Part of a small language model's weights: 1 head of 64.
Each number is 128 + 24 x the weight over its row's rms, rounded and kept within 0 to 255. Layers, rows and columns count from 0. The size above them is the row's rms in percent of the matrix's.

# layer 4 MLP down (transposed), 192x64, rms 0.133, rows 153-177, columns 0-63
size [110 133 106  99  91  78  47  96 100 115 102 103  94 100 110  87  99 120  94 107 106 145 103  95 107]
[[138 139 169 124 131 148 122 131 148 116 131 131 147 103 144 121 137 109 154 155 116 148 127  94 141  64 151 144  89 118  64 142  88 138  94 207 116 134 104 106 103 121 128 127  99 123 147 142 127 111 175 119 126 102 139 140 124 131 115 136 125 143 153 163]
 [151 144  82  88 144 128 139 141 102 149  74 139 119 176 147 131 141  87 175 114 173 158 102 119 172 141 140 166 107 132 135 125 136 131 162  79 125 139 111 162 105 105 131 144 118 153 107 122 104 128  91 132 143 140  96 114 116 111 127 130 134 147 143 107]
 [109 165 140  95 100 111 133 134  79  67 113 129 139 154 165 120 134 149 168 110 160 149 128 138 129  79 161 125 114 155 118 112 138 104 111 131 136 117 125 125 168 127 130 156 123 149 152 129 103 136 106 129 110 140 126  87 126 103 135 115 104 204 125 114]
 [102 108 100 119  72 137 104 122 148 141 146 106 156  96 177 131 133 137 135 111 131 150  97 131 132 132  99  98 108 124 115 124 119 138 182 137 151 150 132  94 139 130 167  95 120 182 106 122 165 141 110 112 126 122 130 113  93 110 184 142 164  97 137 134]
 [120 137 124 117 152  70  85 169 146 149 137 108 111 127 114 148 114 114  78 125 116 160 131 133 101 173 130 124 150 144 105 165 204 123 116 101 109  98 126  94 140 157 126 163 118 121 122 143 137 147 109 146 103 140  87 133 130 163 128 110 118 145 136 125]
 [ 94 117 128 184  89 146 146 138 133 134 127 129 154 162 116 110 120 135  92 127 135 121 127 106 118 143 105 160  94 134 162 101 120 111 175 129 117 150 178 141 143 130  90 124 164 108  78 150 138 146 110 158 126  82 131 111 157 140 151 119 115  84 101 141]
 [104 109  97 115 153 109 140 127 119 135  76 121 136 115 117 132 114 130 131 131 123 133 137  97 120 137  90 127 114  82 141 109 156 128 122 128 144 117 175 131 142  89 125 149 122 117 132 103 152 120 158 133 121 134  87 137 202 115 200 145 103 174 114 157]
 [147 178  84 120 133 151 116 132 113  81 107 172 167 145 145 149 132 135 161 143 127 147 163 123 164 153  98  81 135 127 138  99 133 151 121 137 113 125 137 128 106 152 122 126 131 104 149 141 155 106 129 126  93 151  69 112 137 140  78 125 111 118  84 119]
 [116 133 151 156 100 141 119 157 143 101 167  95 127 110 154 126 103 108 106 120 138 113 144 126 117 102 152  74 141 141 154 136 162 148 121 134  88 100 143 116 120 163 114 149 125 105 142 123  99 130 107 193  60 140 129 108 149 114 156 105 115 126 156 154]
 [144 144  83 119 143 173 109  92 118 135 142 127 140  99 141 136 151 113 163 144 145 148 119 125 179 131 137 105 130  93 151 105 117 125 110  95 104 108 109 137 128 119 121 144  87 120 144 124 125 166 113  68 115 175 188 106 117 101 150 130 165 134 114 144]
 [154 123 137 164 144 147 130 148 164 161 128 120 106 121 128  89 128 155 113 133 150 104 129 138 123 137 166 136  66 116 123  96 108  96 105 148 129 141 156 134 134 146 111  96 146 148 110 104 112 140 136 161  95  77 137 125 167  91 140 179 102  83 134 116]
 [121 140 110 107 118  98  76 142  99  95 138  90 144 101 125 102 168  97 138 107 183 135 102 126 156 159 125  96 151 122 117 151 108 177 114  85 141 153 138 165 132 114 135 122 117 142 126 119 191 136 130 145 113 128 141 130 105 167 145 159 121 122 120 120]
 [145  67 135  88  78 141 102 103 152  87 139 131 158 140 156 124 136 126 139 127 135 120 142 145 145 118 151 118 149 104 114 110 165  85 146 167 143 129 113 137 142 132 137 143 143  97 119 130 121 118 147 113 116  93 186 129  87 106 149 144 112 179 158 143]
 [107 126 143 126 138 134 136  98 140 135 140 116 131 138  46 150 151  83  93  93 152 118 148 154 119 135 149 124  98 110 171  80 138  71 114 143 132 117 138 133 130 136 104 187 116 120 141 132 144 116 127 191 134 148 127 137 114 142 137 123 114 128 133 149]
 [169 120 149 133  79  84  73 132 176 102 113 132 155 137  76 143 148  97 131 108 147 115  71 131 172 152 160 128 138 145 105 145 103 122 120 132 134 126 108 157 137 115 135 136 113 153 138 112 119 141 129 113 106 118 118 133 146 136 166  83 154 106 144 134]
 [115 154 113 131 144  58 117 149 107 103 122 135 125 150 114 144 154  80 119 121 172 159 113 132 127 104  94 144 120  96 128 139 119 175 136 135 166 123 131 118 142 118 110 127 119 156 130 165 131  76 151 124 182  97 123  90 127 136 155 143 130 133 130  85]
 [146 126 147 118 107  85 114 135 119 154 111  95 131  90 160 131  88 113 117 113 107 101 131 125 102 165 138 119 142 134  87 125 166 163 141  71 134 114 112 160 146 142  92 108 152 122 103 151 167 112 132 153 163 136 155 116  82 120 177 145 139 124 133 141]
 [131 156 144 140 119  98 110 133 128 137 131 142 153 138 121 175 152 105 161 132 152  86 106 121  99  72 150 110 161 177 114 145  81 143 113 125 161 102 150 111 105 136 119 138 122 108 119 126 157 137 103 146 104 129 150 107 145 116 100  81 110 176 166 134]
 [147  92 157 164 181 103 143 159 174 155 101 102 141 133  94 169  94 139 113 111  84 109 114 115 144 130 153 158 120 139 111 130 115 118 130 118 114 151 146  78 102 139 156 101 110 137 137 114 108 164 150 137 132 129 147 157 104 169 121 133  99 121 140 101]
 [ 90 131 142 120 144 163 160 126 116 154 120  99 177 169 126  76 129  68 168 180 153 143 149 153 120 116  98 124 122 144 162 103 101  82 107 107 138 136 152 173  93 133 133 137 123 111 110 116 124 139 119 139 102 111 124 151 118 127 122 139 110 120 126 131]
 [159 141  77  81 143 124 151 122 141 105 130 120 147 147 116 120 112 181 149  96 111 117 128 103 137 178 133 101 120 124  98 108 116 126 130 125 110  76 117 130 158 139  72 130 154 159 138 102 116 162 135 130 187  92 137 134 114 144 129 157 142 131 152 128]
 [123 137 112 104 143 164 119 100 135 162 111 115 146 103 139 116 153 109 138 185 157 183 146 133 151 136 136 113 165 118 129 124 133 167  69 132 104  94 118  92 126  97 124 117 114 113  87 149 126 152 104 138 122 168 154 109  97 116 108 162 130 153 126 151]
 [129  76 150 119 117  76  93 110 100 115 167 161 102 143 128 133 166 164 146 155 117 155 103 112 117 120 140 115 161 126  96 128 144 109 127 152 108  97 106 145 126 176 151 137 102 129 131  65 132 115 134 112 137 176 101 139 143 131 128 162 108 121 135 121]
 [178  93 175 129 141  67 155 118 113 133 138 133 135 128  96 178 134 115 144 114 149 156  89 114 105 121 144 107 182 114 167 120 155 172 138  94 128 146 114 137 114 144 114 138  90 112 113 113 149 110 101 125 134 143 124 119 129 162 120  89 131 124 108 112]
 [101  88 137 122  84 106 139 155 156 129 136 160  87 137 110 151 117 146 131 163 134 117 137 140 142 199 115 138 150 114  85 117 152 114 110 180 127 101 122  93 116 141 112 144 112 157 123 154 119 133 100 125 113  95 138 122 108 130 163  81 118 117 158 154]]
# layer 4 MLP up, 192x64, rms 0.169, rows 154-177, columns 0-63
size [133 112 115  94  86  35 109 118 109 103  95  87 107 106  81 106 121  96 105 117 124 104  96  99]
[[126  94 124 139 180  97 131  81  70 162 147 135 106 140  91 167 105 121  80 140 175 125 119 148 144 145 138 130 138 117 124 134 105 137 125 114 139 164 106 119 150 137  86 131 133 174 119 103  90 130 156 113 135 123 125 118 108 142 141 117 130 118 181 126]
 [ 90 118 148 137 141 103  60 127 135 139 129 142 162 122 103 116 157  83 101  99 160 162 101 126 148 141 154 143 168 167 120 156 123 138 130 133 147 122 115 104 178  88 152  95 137 125  96 150 138 138 106 111 143 149 113 127 128 134 120 163  90 138 130 101]
 [119 134 160 133 177 140 109  95  98 114 134  82 121 129 167 167 154  83  92 147 123 123 101 119 175 154 143 113 152 137 105 162 103 128 117 152 133 131 126 106 174 169 148 153 103 118 118 148 106 100 115 141  97 132 128 142 109 143 149 142  97 122 168 132]
 [140 109  64 115 156 174 114  91 124 120 131 167  79 143 122 140 118 129 145 120 135 185 140 151  82 136 129 113 128 147 137  96  84 132 118 107 162 120 126 144 134 117  95 156 126 134 122 124 168 156 134 130 113 120 142 122 103 107 127 121 167 108 180 121]
 [102 126 126 129 129 119 136 188 149 140 164 119 107 151 135  97 119 162 153  81 117 175 130  99 114 118 150 118 146 167 121 106 109 116 130 139  92  92 118 116 117 162 107 125  87 176 130 141 172 155 129 107 109 152 179 112 127 141 114 117 121 135 155 106]
 [121 157 150 122 127 138  94 117 147 113 170 126 105  96 108 155 150 120 151 117 120 129 115 196 140  98 163 130 101 151 127 122 145 129  96 120  88 159 109 121 113 149 170 127 128 132 145 143  98 127  74 118 133 102 106 147  88 149  88 127 135  86 104 102]
 [ 99 113 160 155 141  99 127 104 105 114 115 119 130 123 145 125 105 118 118 121 152 142 162 118 124 119 184 129 132 167 142  86  59 125 112 156 139 161 119 126 185 143  93 154  75 155 109 129 132 157 118 133 105 141 149 132  99 153 114 139 129 122 165 127]
 [145  97  88 151 178 121 108 115 123  92 129  92 132 168 114 174 134 135 152 139 160 114  94 170 129 136 100 119 155 143 143 113  91 139 148 155 167 137 123 117  92 111  97 109 102 157 114 121  88 132 135 143 113  85 132 173 129 115 129 149 108 103 120 129]
 [135 147 115 149 116 125 108 153 135 117 135 134  97  99  99 142 138 116 135 122 144 133  86 120 177 150 101 159 154 120  98 133 164 171 107 193 141 164  94  92  70 135 141 151 144  95 103 109 143 138 124 120 132 103 146 105 137 130 157 117 117  97 113 149]
 [138 140 106  97 166 135  80 136 135 117 142 145 145 124 115 109 168 190 123 129 132 124  87 173 148  90 122 128 117 106 144 149 152 136 122 115 103 122 117 121 142  98 116 143 145  96 103 148 152 101 125 139 110  89 106 116 187 123  97 175 156 116 126 147]
 [132 118 135 130 152 131 187  55 145 120 134 128 115 121 117 170 157 140  92 106 140 152 134  94 136 119 116 136 120 116  99 111 119 135  83 150 116 202 112 135 138 155 118 131 137 171 129 179 117  89 126 128 125 120 143 119 114 132 149 147 102 122 116 151]
 [ 91 119 136 150 117  89 110 132 138 114  87 152 110 155 118 122  73  95 148 150 171 148 105 126 158 137  96 139 153 182 138 130 113 126 136 116 122 120 120 100 119 170 112 153 133 178 114 115 119 139 126 126 142 125 163  96 140 137  90 132  73 129  95 136]
 [110 126  77 125 138 112  98 121 125 145 105 143 110 137 135 105 130 142  92 107 121 128 153 151 140 165 126 121 140 178 111 136 107 111 119 162 137  70 133  96 142 167 116 143 113 129 135 142 156 140 131 147 118 131 143 155 145  67 128 153  97 137 124  52]
 [115 141 130 142 115 158 121  83 132 139  96  51  87 103 133 155 142 113 122 120 121 128 109 137 180 159 142 156 129 141 149 124 121 143 107 164  88 115 115 104 118 118 115 118 132 187 126 138 171 132 118 150 111 152 128 132 150 144  91 138  82 120 149 136]
 [144 103 137 151  99 111 127 140 127 123 120 103 129 106 147 139 118 120 144 116 108 137 118 115 122 134 142 145 122 165 145 127  71 111 145  89 151 149 142 110 128 113 115 141  97 158 107 119 136 143 127 152  54 105 186 114  63 143 127 161 116 142 175 153]
 [120 173 109 120 124 126 162 113 137 103  83 140 124 120 136 157 151 157 124  79 155 123 133 145 122 145 139 131 149 141 114 140  83 131 117 151 119 140 122 103  88 192 133 120 113 134 102 101 115 153  96 133 135 122 147 156 118  76 168 186 115 153 129 134]
 [138 137 148 131 123  76 110 100 130 154 104  90 128 137  97 176 172 129 105 148 183 115 147 125 144  81 116  99 117 167 125 148 111 145 178 116 155 133 108  97 112 125 131 142 135 141 147 132 140 112 130 181 124 109 112 118 131  94 104 133  96 144 123 160]
 [ 87  98 137 104 157 134 136 106  84 120 157  95 125 158 149 159 121  80  96  98 132 164 149 104 120 134 123 186 137 152 155 123 148 134  99 141  97  95 123 128  89 124 117 104 151 181 128 115 122 136 114 119 125 151 129 130 178 121 125 117 142 119 102 101]
 [132 165 106 141 132 122 179 166 135 107 111 106 121 111 109 148 145 159 109 122 143 108 104  94 140 128  92 119 105 130 102 120 136 144 127 171 141  91 120  81 124 115 134 143 144 125 118 218 156 123  98 107 124 120 181 112 122 102 141 128 122 142 121 114]
 [115 129 119 104 156 104 168 114 109 155 123 111 152 130 119 165 150  86  93 102 133  97 118 165  99 159  90 171 144  98 172 170 122 149 120 119 130 128 123 112 115 153 108 141 165 151 106 140 121 134 131 145 133 155 126 114 130  92 103 135  63 109 143 139]
 [112 198 115 166 148 126 152 129 131 131 138 164 163 134 117 146  95 124 125 102  98 133 150  85 127 186  82 159  95 145 117 135 121 161 105 125 158 146 116  87 115 139 129 126 141 151  78 128 158 102 137 121 131 130 128 107 128 130 121 130 110 132 168 106]
 [115 166 105 155  90 104  93 125 130  89 156 121 109 137  79 107 121  75 114 155 134 125 157 146 135 115 161 156 152 137 155 148 145 133 143 142 122 113 127 114 124  87 126 134 105 171 113 139 170 112 162 117  86 114 161 133 144  87 126 132 128  89 150 111]
 [100 143 122 144 148 142 139 193 127 112 122 137 117 100 103 112 103 142 107 137 156 142 158 116 132 123  98 110  57 149 116 128 144 120 109 153  93 137 116 143 141 107 122 169 156 151 137 121 136 107 114 169 104 138 152 151 135 128 137 124 142  68 181 148]
 [104 102 144 132 134 121 116 124 137 117 103 153 145 127 134 105 161 110 131 106 151 144 139  99 162  99 168 127 142 177 112 148 129 126 112  75  85 117 112 113 107 139 164 119 122 117 140 115 111 140 133 164 123 118 167 106 139 119 137 219 110 151 118  97]]